python train.py --head_dim=32 --d_mlp=768 --norm="layernorm" --init_std_down=0.022 --optimizer="soap_variant" --lr=0.00573 --schedule="wsd" --final_lr_fraction=0.0 --seq_len=768
Each number is 128 + 24 x the weight over its row's rms, rounded and kept within 0 to 255. Layers, rows and columns count from 0. The size above them is the row's rms in percent of the matrix's.

# layer 3 MLP up, 768x192, rms 0.229, rows 499-523, columns 128-191
size [103 106  96 108  98 100 106 114 122 100 119 100  91 101  99 107 115 108  94  90 106  93 111 103  94]
[[116 150 134 151 129 109  85 104 117 134 133 101 132 153 116 172 161 173 171 136  94  77 156 140 141 116 130 145 140 136 176 126 110 117 158 135 100  92 120 134 100 145 105 117  81 149 117 141 123 132 125  99 157  77 132 130 132  90 113 184 122 193 105 129]
 [112 122 147 172 135 105 180 105 154 144 141 107 105 110 128  56 124 141 143 118 138 132 128 135 155 108 146 152 102 114 122 114 147 143 105 121 174 124 116  95 129 128 121 139 122 136 157  71 138  90 128  97  86 136 136 129  59 112 129 152 156 112 154 139]
 [116 133 107 120  95 153 136 147 150 123  99 169 160 141 144 113 127 115 120 104 148 129 127 133 157 129 139 121 131 164 140 136 134 166  95 133 147 121 119 127  95 117 111 147 156 171 169 121 130 136 101 163 147 125 129 135 113  91 121 112 116 134 120 122]
 [107 113 140 116 138  86 155 157 113  95 107 149 113 145 163 169 126 105 119 103 155 131 101 180 125 160 162 139 105 114 153 150 149 124 137 127 126 138  99 116 134 110 168 155 108 120 109 100 126 153  99 138  90 110 107 113  82 150 104 135 122 155 123 127]
 [138 111 124 117 150 127 117 145 123 127 112 135 136 138 138 101 172  91 170 152 129 130 154  79 109 129 150 153 150  91 112 138  80 172 103 115 104 112 129 143 163 149 116  74 111 148 115  90  94 135 106 131 197 129 120  96 163 108 114 156 153 116  96  87]
 [107 159 118 163 145 141 160 147 103 116 172 130 115 120 115  80 172 128 149 111 111 143 157 147 161 155 152 113 149 164 115 190 123 131 113 146 148 118  85 108 141 145 111 117 118 149 121 114 113 155 131 157 108 133 139 124  89 103 142 147 131 128 105 124]
 [152 129 132  66 137 102 121 146 110 110 100 142 111 122 146 123 132 131 112 176 114 107 110 127 163 103 110 130 116 128 129  78 121 133 127 162 155  94 137 127 167 135 106 143 124 175 109 116  71 123 124 161 142 114 118 100 160 161 156 132  84  85 144 102]
 [154 107 100 141 130 154 108 108  86 172  97 101 113 102 154 132 175 165 129 127 144 137 106 158 123 114 110  96 139 145  92 110 123 121 145 131 137  85 130  84 135 144 120  93 134  93 127 148 101 129 129 111 110 117 123 142 129  94 143 110 162 114 144 135]
 [134 116 164 147  96 100 100 132  79 141 117 119  97 155 113 133 121  84 149 147 129 100 130 119 164 136 159 145 140 151 158 136  83 131  86 115 183 126 160 103 119 119 136  73 142 129 141 135 132 149 164 131 128 119 127 109 114 144 123 138 131 182 159 103]
 [150 134 139 128 146 166 126 104 150 156 136 154  79 121 130 138 136 129 170 131 148 117 148 136 109 142  93 129 126 128 122 109 114 122  94 125 149 147 125 146 132 172 171 152 128 106 108 105 125 139 190 153 120 160  64 115 114 107 127  93 144 169 114 111]
 [118 102 146 130 150 106 129  97 121 134 100  68 130 113 114 110  82  95  80 108 125 145  92 108 164 156 120 111  86 104 130 111 128 129 124 109 134 107 128 130 154 151 141 124  98 105 113 177 126 120 169 149 151 134 166 163  90 110 136 101 121 144 103 155]
 [161 139 137 148 140 127 160 141  92 114 133 108  98 150 111 100 113 113 156 128 148 110 123 140 136 138 103 147 167 100 133 110 145 155 101 116 157 107 174  89 126 162 123 103 113 118 125 128 116 119 119 129 122 102 119 136 137 182 122  98 127 132 132 113]
 [170 116 148 149 163  95 105 171 127 134 159 154  92 178 141 128 172 108 145 138 157  72 111  84 109 113  94 141 113 161 127 110 131 103 123 173 123 120 121 142 125 128 119 120 155  95 162 108 142 140 148 108 134 140 111 128 136 139 138 130  76  89 135 149]
 [117 111 130 116 129 146 114 141 152 171 115 152 137 141 142 129  99  94 143 117 143 160  88 169 147 112 136 130 163 123  89 142  83 139 147 133 138  94 141 128 118 146 104 131 134 161 123  86 119 141 108  65 188  96 104 118 110  66 125 112 138 128 130 104]
 [ 99 130 138 152 118  96 116 103 119 112 168 120 137 102 116 145 113 125 132  90 156 112 147 133 175 159 113 126 130 180 151 147 145 132 118 106 131 140 139 121 113 108 166 115 141 134 115 118  97 111 122 143 155 153 151 140 126 136 147 104 150 117 156 111]
 [142 167 139 119 183 134 136 130  77 131 128 147 102 137 157 116 108 112 140  81 145 109 112 151 119  79  88 123 133 138 126 113 117  83 111 147 126 134 126 142 129 102 143 111 130 118 139 128  96 106 166 143 117 125 117 126 157  98 161 117 124 169  86 117]
 [126 133  84 124 141 141 116 169 139 142  79 132 104 127 125 141 108 131 127 178 128 142 150  96 127 146 103 150 103 100 143 149 119 109 124 184  88  91 137 100 139 110 118 104 138 118 173 132 141 148 119 102  87 145 122 151 154 120  95 132 170  63 119  85]
 [128 104  92 152 122 135 101 167 159 116  93 121 158  96  66 122 132 168 129 161 126 113 146 107 169 154  90 132 112 162 124 131  88 138 110 119 119 173 113 122 122 130 165 151  83 128 126 141 145 121 157 130 132 173 155 140 123 142 110 143 145  91  75 138]
 [106 127 113 158 114 150 172 172 130 123  74 125  90 151 111 172 164 148 102 108 136 111 108  90 158 166 178 169 117 141 152 146 142 155 118 146 103 132 115  97  85 137 129  79  98 110 145 135 120 111 156 124 130 128 101 133 120 119  90 176  98 125 147 163]
 [147  82 137 146 144 121 129 135 126 134 127 145 136 139 160  99 143 119 118 134 119 114 159 122 163 151 149 147 145 130 123 130 113 105 164 158 139 147 147 114 131 137 174 187 141 172 136  95 126  83 164 145 114 118 112  92 147 117 130 133 108 149  75 122]
 [128 126 132 163 117 140 128 119 161 150 115 121 116 121 125 145  71 159 116 125 134 100 122 103 127 123 113 106 133 119 129  98 103 170 116  97 121 120 149 128 124 152 139 100 112 145 125 122 144 152 128 117 117 139 140 131 160 134 123 103 109 138 108 196]
 [141 152 158 121  86  99 109 159  79 147 108 117 182 136 127 156 143 102 110 133 149 135 140 129 128 143 127 128 149 122 112 160 119 135 130  91 113 122 150 103 122 105 123 143 118 119  86  76  64 159 145 126 178 100 161 162 124  71 107 153 164 141  78  86]
 [159 139  87 107 147 124 146  76 153 131 107 122 117  99 111  93 159 104 125 140  99 141  94 148 180 145 144 147 147 133 175 126 117 107 115 110  99 166 130 127 142 160 119 118 129 115 149 121 141 180  80 146 157  73 127 162 157 186 167 105 123 155 132 108]
 [103  95 132 109 124 136 148 183 158  96 111 122 149 107 159 118 173 164 102 165 139 111 115 117 103 149 168 131  89 146 114 192 100 127  95 128 147 116 117 142 126 154 116 114 150 154 109  71 139 116 132 139 110 106 121 129 136 142 156 163 162 109 156 143]
 [ 81  93  99 110 160 122  99 148 127  95 125 154  78 159 175 152 141  80 118 115 125 119 174 101 147 141 154 119  94 123 157 172 133  98 130 104 158 148 135 114 130  79 158 135 120 142 137 113 123 164 103 147 140 113 113  84 130 162 145 157 168  92 146 110]]
# layer 3 MLP down (transposed), 768x192, rms 0.213, rows 499-522, columns 128-191
size [107 101 113 131  98 103 106 101 107  98 111  90  81 101  88  95 121 111  92  87 116  86 118  96]
[[154 151 150  84 147 144  94 141 148 144 109 144 134 113 154 131 127 108 106 132 125 113 141 101 136 162 127 127  79 144 140 105 108  99 150  96 174 103 126 113 154  72 100 151 106 105 108 127 172  84 169  75 105 141 174 143 125 139 116  86 129 158 155  82]
 [129  90 166 172  95 109 114 149 152 149 125  78 122 162  95 127 139 112 156 174 120 137  94 124 103 168 122 173 113  87  96 143 160 135 102 138 130 107 119 110 165 106 190 142 137  88  88 163 137 127 136 123 120 160 117 134 123  81 100 159 149 156 104 127]
 [138 122 139 123 126 142 146 170 154 127  75 128 150 137 152 125 122 114 125 125 133 167 112 120 157  94 132 135 104 161 121 125 151  81 106 124 164 100 101 130 104 142 154 163 118 170 108 101 133 113 140 106 167 133 119 167 152 126 160 108 122 146  98 114]
 [122 146 129 141 108  94 124  40 122  93 115 157 161 110  96 105  68 127 131  91 162 187 137 132 124  94 164 112 121 152 101 137 116 133 146 151 130 119 128 135 147 101 166 109 134 168 121 134 130 113 108 119  98 171 131 150 126 125 149 101 116 134 117  94]
 [134 101  85 144 140 134  61 161 135 112 136 119 160 131 127 125 170 139 156  92 130 134 128 124 150 141 115 137 124 133 148  97 162 207 120 114 103 112 107 123 101 158 136 123  87 147 156 152 130 116  49 164 125 132 132 107 161 125  91 171 122 143 103 179]
 [134 114 109 100  93 139 149 139 159  99 142 106 149 134 133 105 118 103 114 131 148 111 128 111  81 145 113 108  92 174 111 106 116 128 129 133  90 118  78 147 112 146 145 134 104 135 153 109  82 116  58 157 157 133 108 133 126 118 121 158 158 136 123 128]
 [117 121 140 123  86 165 114 144 112 138 176 127 157 114 141 141 117 141 102 123 122 138  59 161 116 166 110 110 116 151 118 133  93 155 132 109 129 124 109 176 143 101 143 139 148 130 100  83 126 127 158 100 141 115 143 124 113 124 141 102 166  82 116 110]
 [ 84  83 117 133 131 146 160 150 128 137 141  91 154 115 148 156 154 160 110 117 115 101 114 134 147 122 120  85 113 111 108 122 136 119 116 104 150 123 132  89 121 145 105 104 138 130  91 129 200 127 101 150 108 115 130 116 113 162  98 123 132 128 110 150]
 [169 122 108 141 137 131  84 150  89  95 118 166 154 130 112 127 105 124 140 149 131 104 158 154 156 168  79 140 130 132 151 106 121 119  54 123 138  84 150  99 128 115 124  88 115 114 126  95 101 191 153 140 143 142 133 118 132 176 100 137 130 152 111 145]
 [140 141 154 130 120 121 122 140  86  96 122 149 144 159 137 117 132 162 106 111 164 146 141 119  86 112 135 114 131 109 125 134 146 224 172 101 105 134 118 111 112 110 124 132 116 118 142 144 128 154 153 199 157 180  85 116 136 150 143 116 154 190 145 105]
 [136 131 136 122 104 111 160 164 141 124 107 121 111  83 143 139 120  94 105 146 113 104 138 107 167 123 100 161 143 147 124 100 134 144 115 129 106 151 120 168 127 139 132 108 135 121  96 135 141 128 115 116 136 139  91 151 133 140 139 159 145 141  75 112]
 [102 115  97 126 125 133 148 130 154 143  94 134 139 134 113 174 124 162 153 149 120 121 134 110 133 125 146 108 152 143 161 121 153  85 147 118 110 102 121 140  96 145  91 122 162  72 118  92  79 135 186 145 148 144 116 143 103 116 153 110 119  95 150 127]
 [129 183 174 143 146 117 141 105 125 133 117 161 103  97 115 121 129 125 132 119 142 178 218 160 120 148 145 139 141 119  87 106  94 169 116 130 130 125 160 151 109 168 184 100 135  84 152 141 140 124 126 122  80  68 110 144 137 134 124 117 109 153 146 148]
 [114 106 134  81 142 111 146 141 127 149 123 150 130 151 116 157 170 105 170 136 124 123 145 112 116 119 127 151 125 110 141 144 119 124 193 145 144  94 151 142 104 114 142 146 128 109 162 114 127 132 122 116 120  63 157 109 143 137 133 104 157 153 146 133]
 [113 101 113 109 109  81 126 159 174  98 169 132 150 123 136 146  98 113 126 106 156 141 116 114 133 130 145 118 120  98 162  82 126 132 131 109 107 112 131 124 151 142  81  84 124 142 148 127 146 148 147 150 120 140  91 174 176 156  95  74 139 127  89 123]
 [ 98 112 159 124 135  89 164 105 111 114 145 148  93 148 118 156 114 123 112 109 102 171 146 155  95 144  74 147 135 129 139 126 168 150 124 172 141  87 142 158 131 102  71 106 153 142 109 136 137  99 114 123 113 159 131 155  95 121 117 135 125 161 137 149]
 [106 113 137 136 116 182 154 128 124 135 116 129 142 114 161  97  98 116 132 107  77 127 145 131  82  95 111 162 139 117 153  79 149 141 140 136 116  89 123 132 111 162 119 141 107 182 109 126 111 139 142 159 140  99 132 128 105 180 129 139 117 149 130  97]
 [115 100 145  79 128 104 142  88 123 123 113 108 125 111 150 112 169 115 144 115 170 138 104 126  83  92 122 138 102 143 148 103 125 134 102 131 168 112 121 101 147 110 143  93 184 148 125  91 128 124 120 119 123  99  95 102 100 158 101 102  98 186 144 122]
 [125  68 150 128  81  84 130 180 114 127 145 108 127 116 112 124 133 173 107 128 153 125 129 123 149 100 105  49 116 121  67  94 121 119  93 140 114 124 121 153 132 180 137 135 169 152 133  90 134 159 125  88 145 135 116 133 110 153 124 122 143 160 117 142]
 [154 132 129 124 141 133 113 122 124 132 139 144 108 110 130 136 133 141 154 118 129 154 133 144 110 103 114 136 113 103 137 112 102  99 147 110 124 127  79 121 160 114 126 117 121 119 165 118 156 108 128 132 134 142 139 135 153 142 132 148 111 103 137 137]
 [108 104 122 132 103 143 111  91 114 158 108 121 134 147 120 122 109 141  79 158  97 139  61 186 138 140 114 138 106 133 120 128 145 117 110 103 128 117 145 109 162 117 107 140 116 189 168 129 131 146 149 112 124 129 120 129 111 108 179 119 105  91 134 152]
 [119 133 162  91 153 107 131 129 134 126 136 143 130 156  84  98 138 142 164 144  80  97 113 116 138 114 145 112 131 113 149 101 113  66 141 113 166 151  82 152 151 152 150 133 108 118 136 166 175 117 109 118 114 144 118 156 106 206 147 144 135 135 130 139]
 [118 135 175 118 118 133 118 150  69 136 123 164 146 127 113 141 122 144 142 112 108 141 153  89 144 142 151 169 110 152  98 140 160 127 124 114 151 166 173 127 120 127 145 148 102 133 164 102  74 110 142 131 158 119 102 150 133 126 100 100 139 154 117 117]
 [ 40 159 110 151 122 146 122 139 109 121 113 142 130 159 142 151  87 121  78 148 112 106 124 111  92 184 133 124 132 111 124 102 148 127 145  79 153 109 121 108 114 119 161 160 124  79 138 109 138 108 126 172 151 118 131 117 122 169 110 127 118 121 126 143]]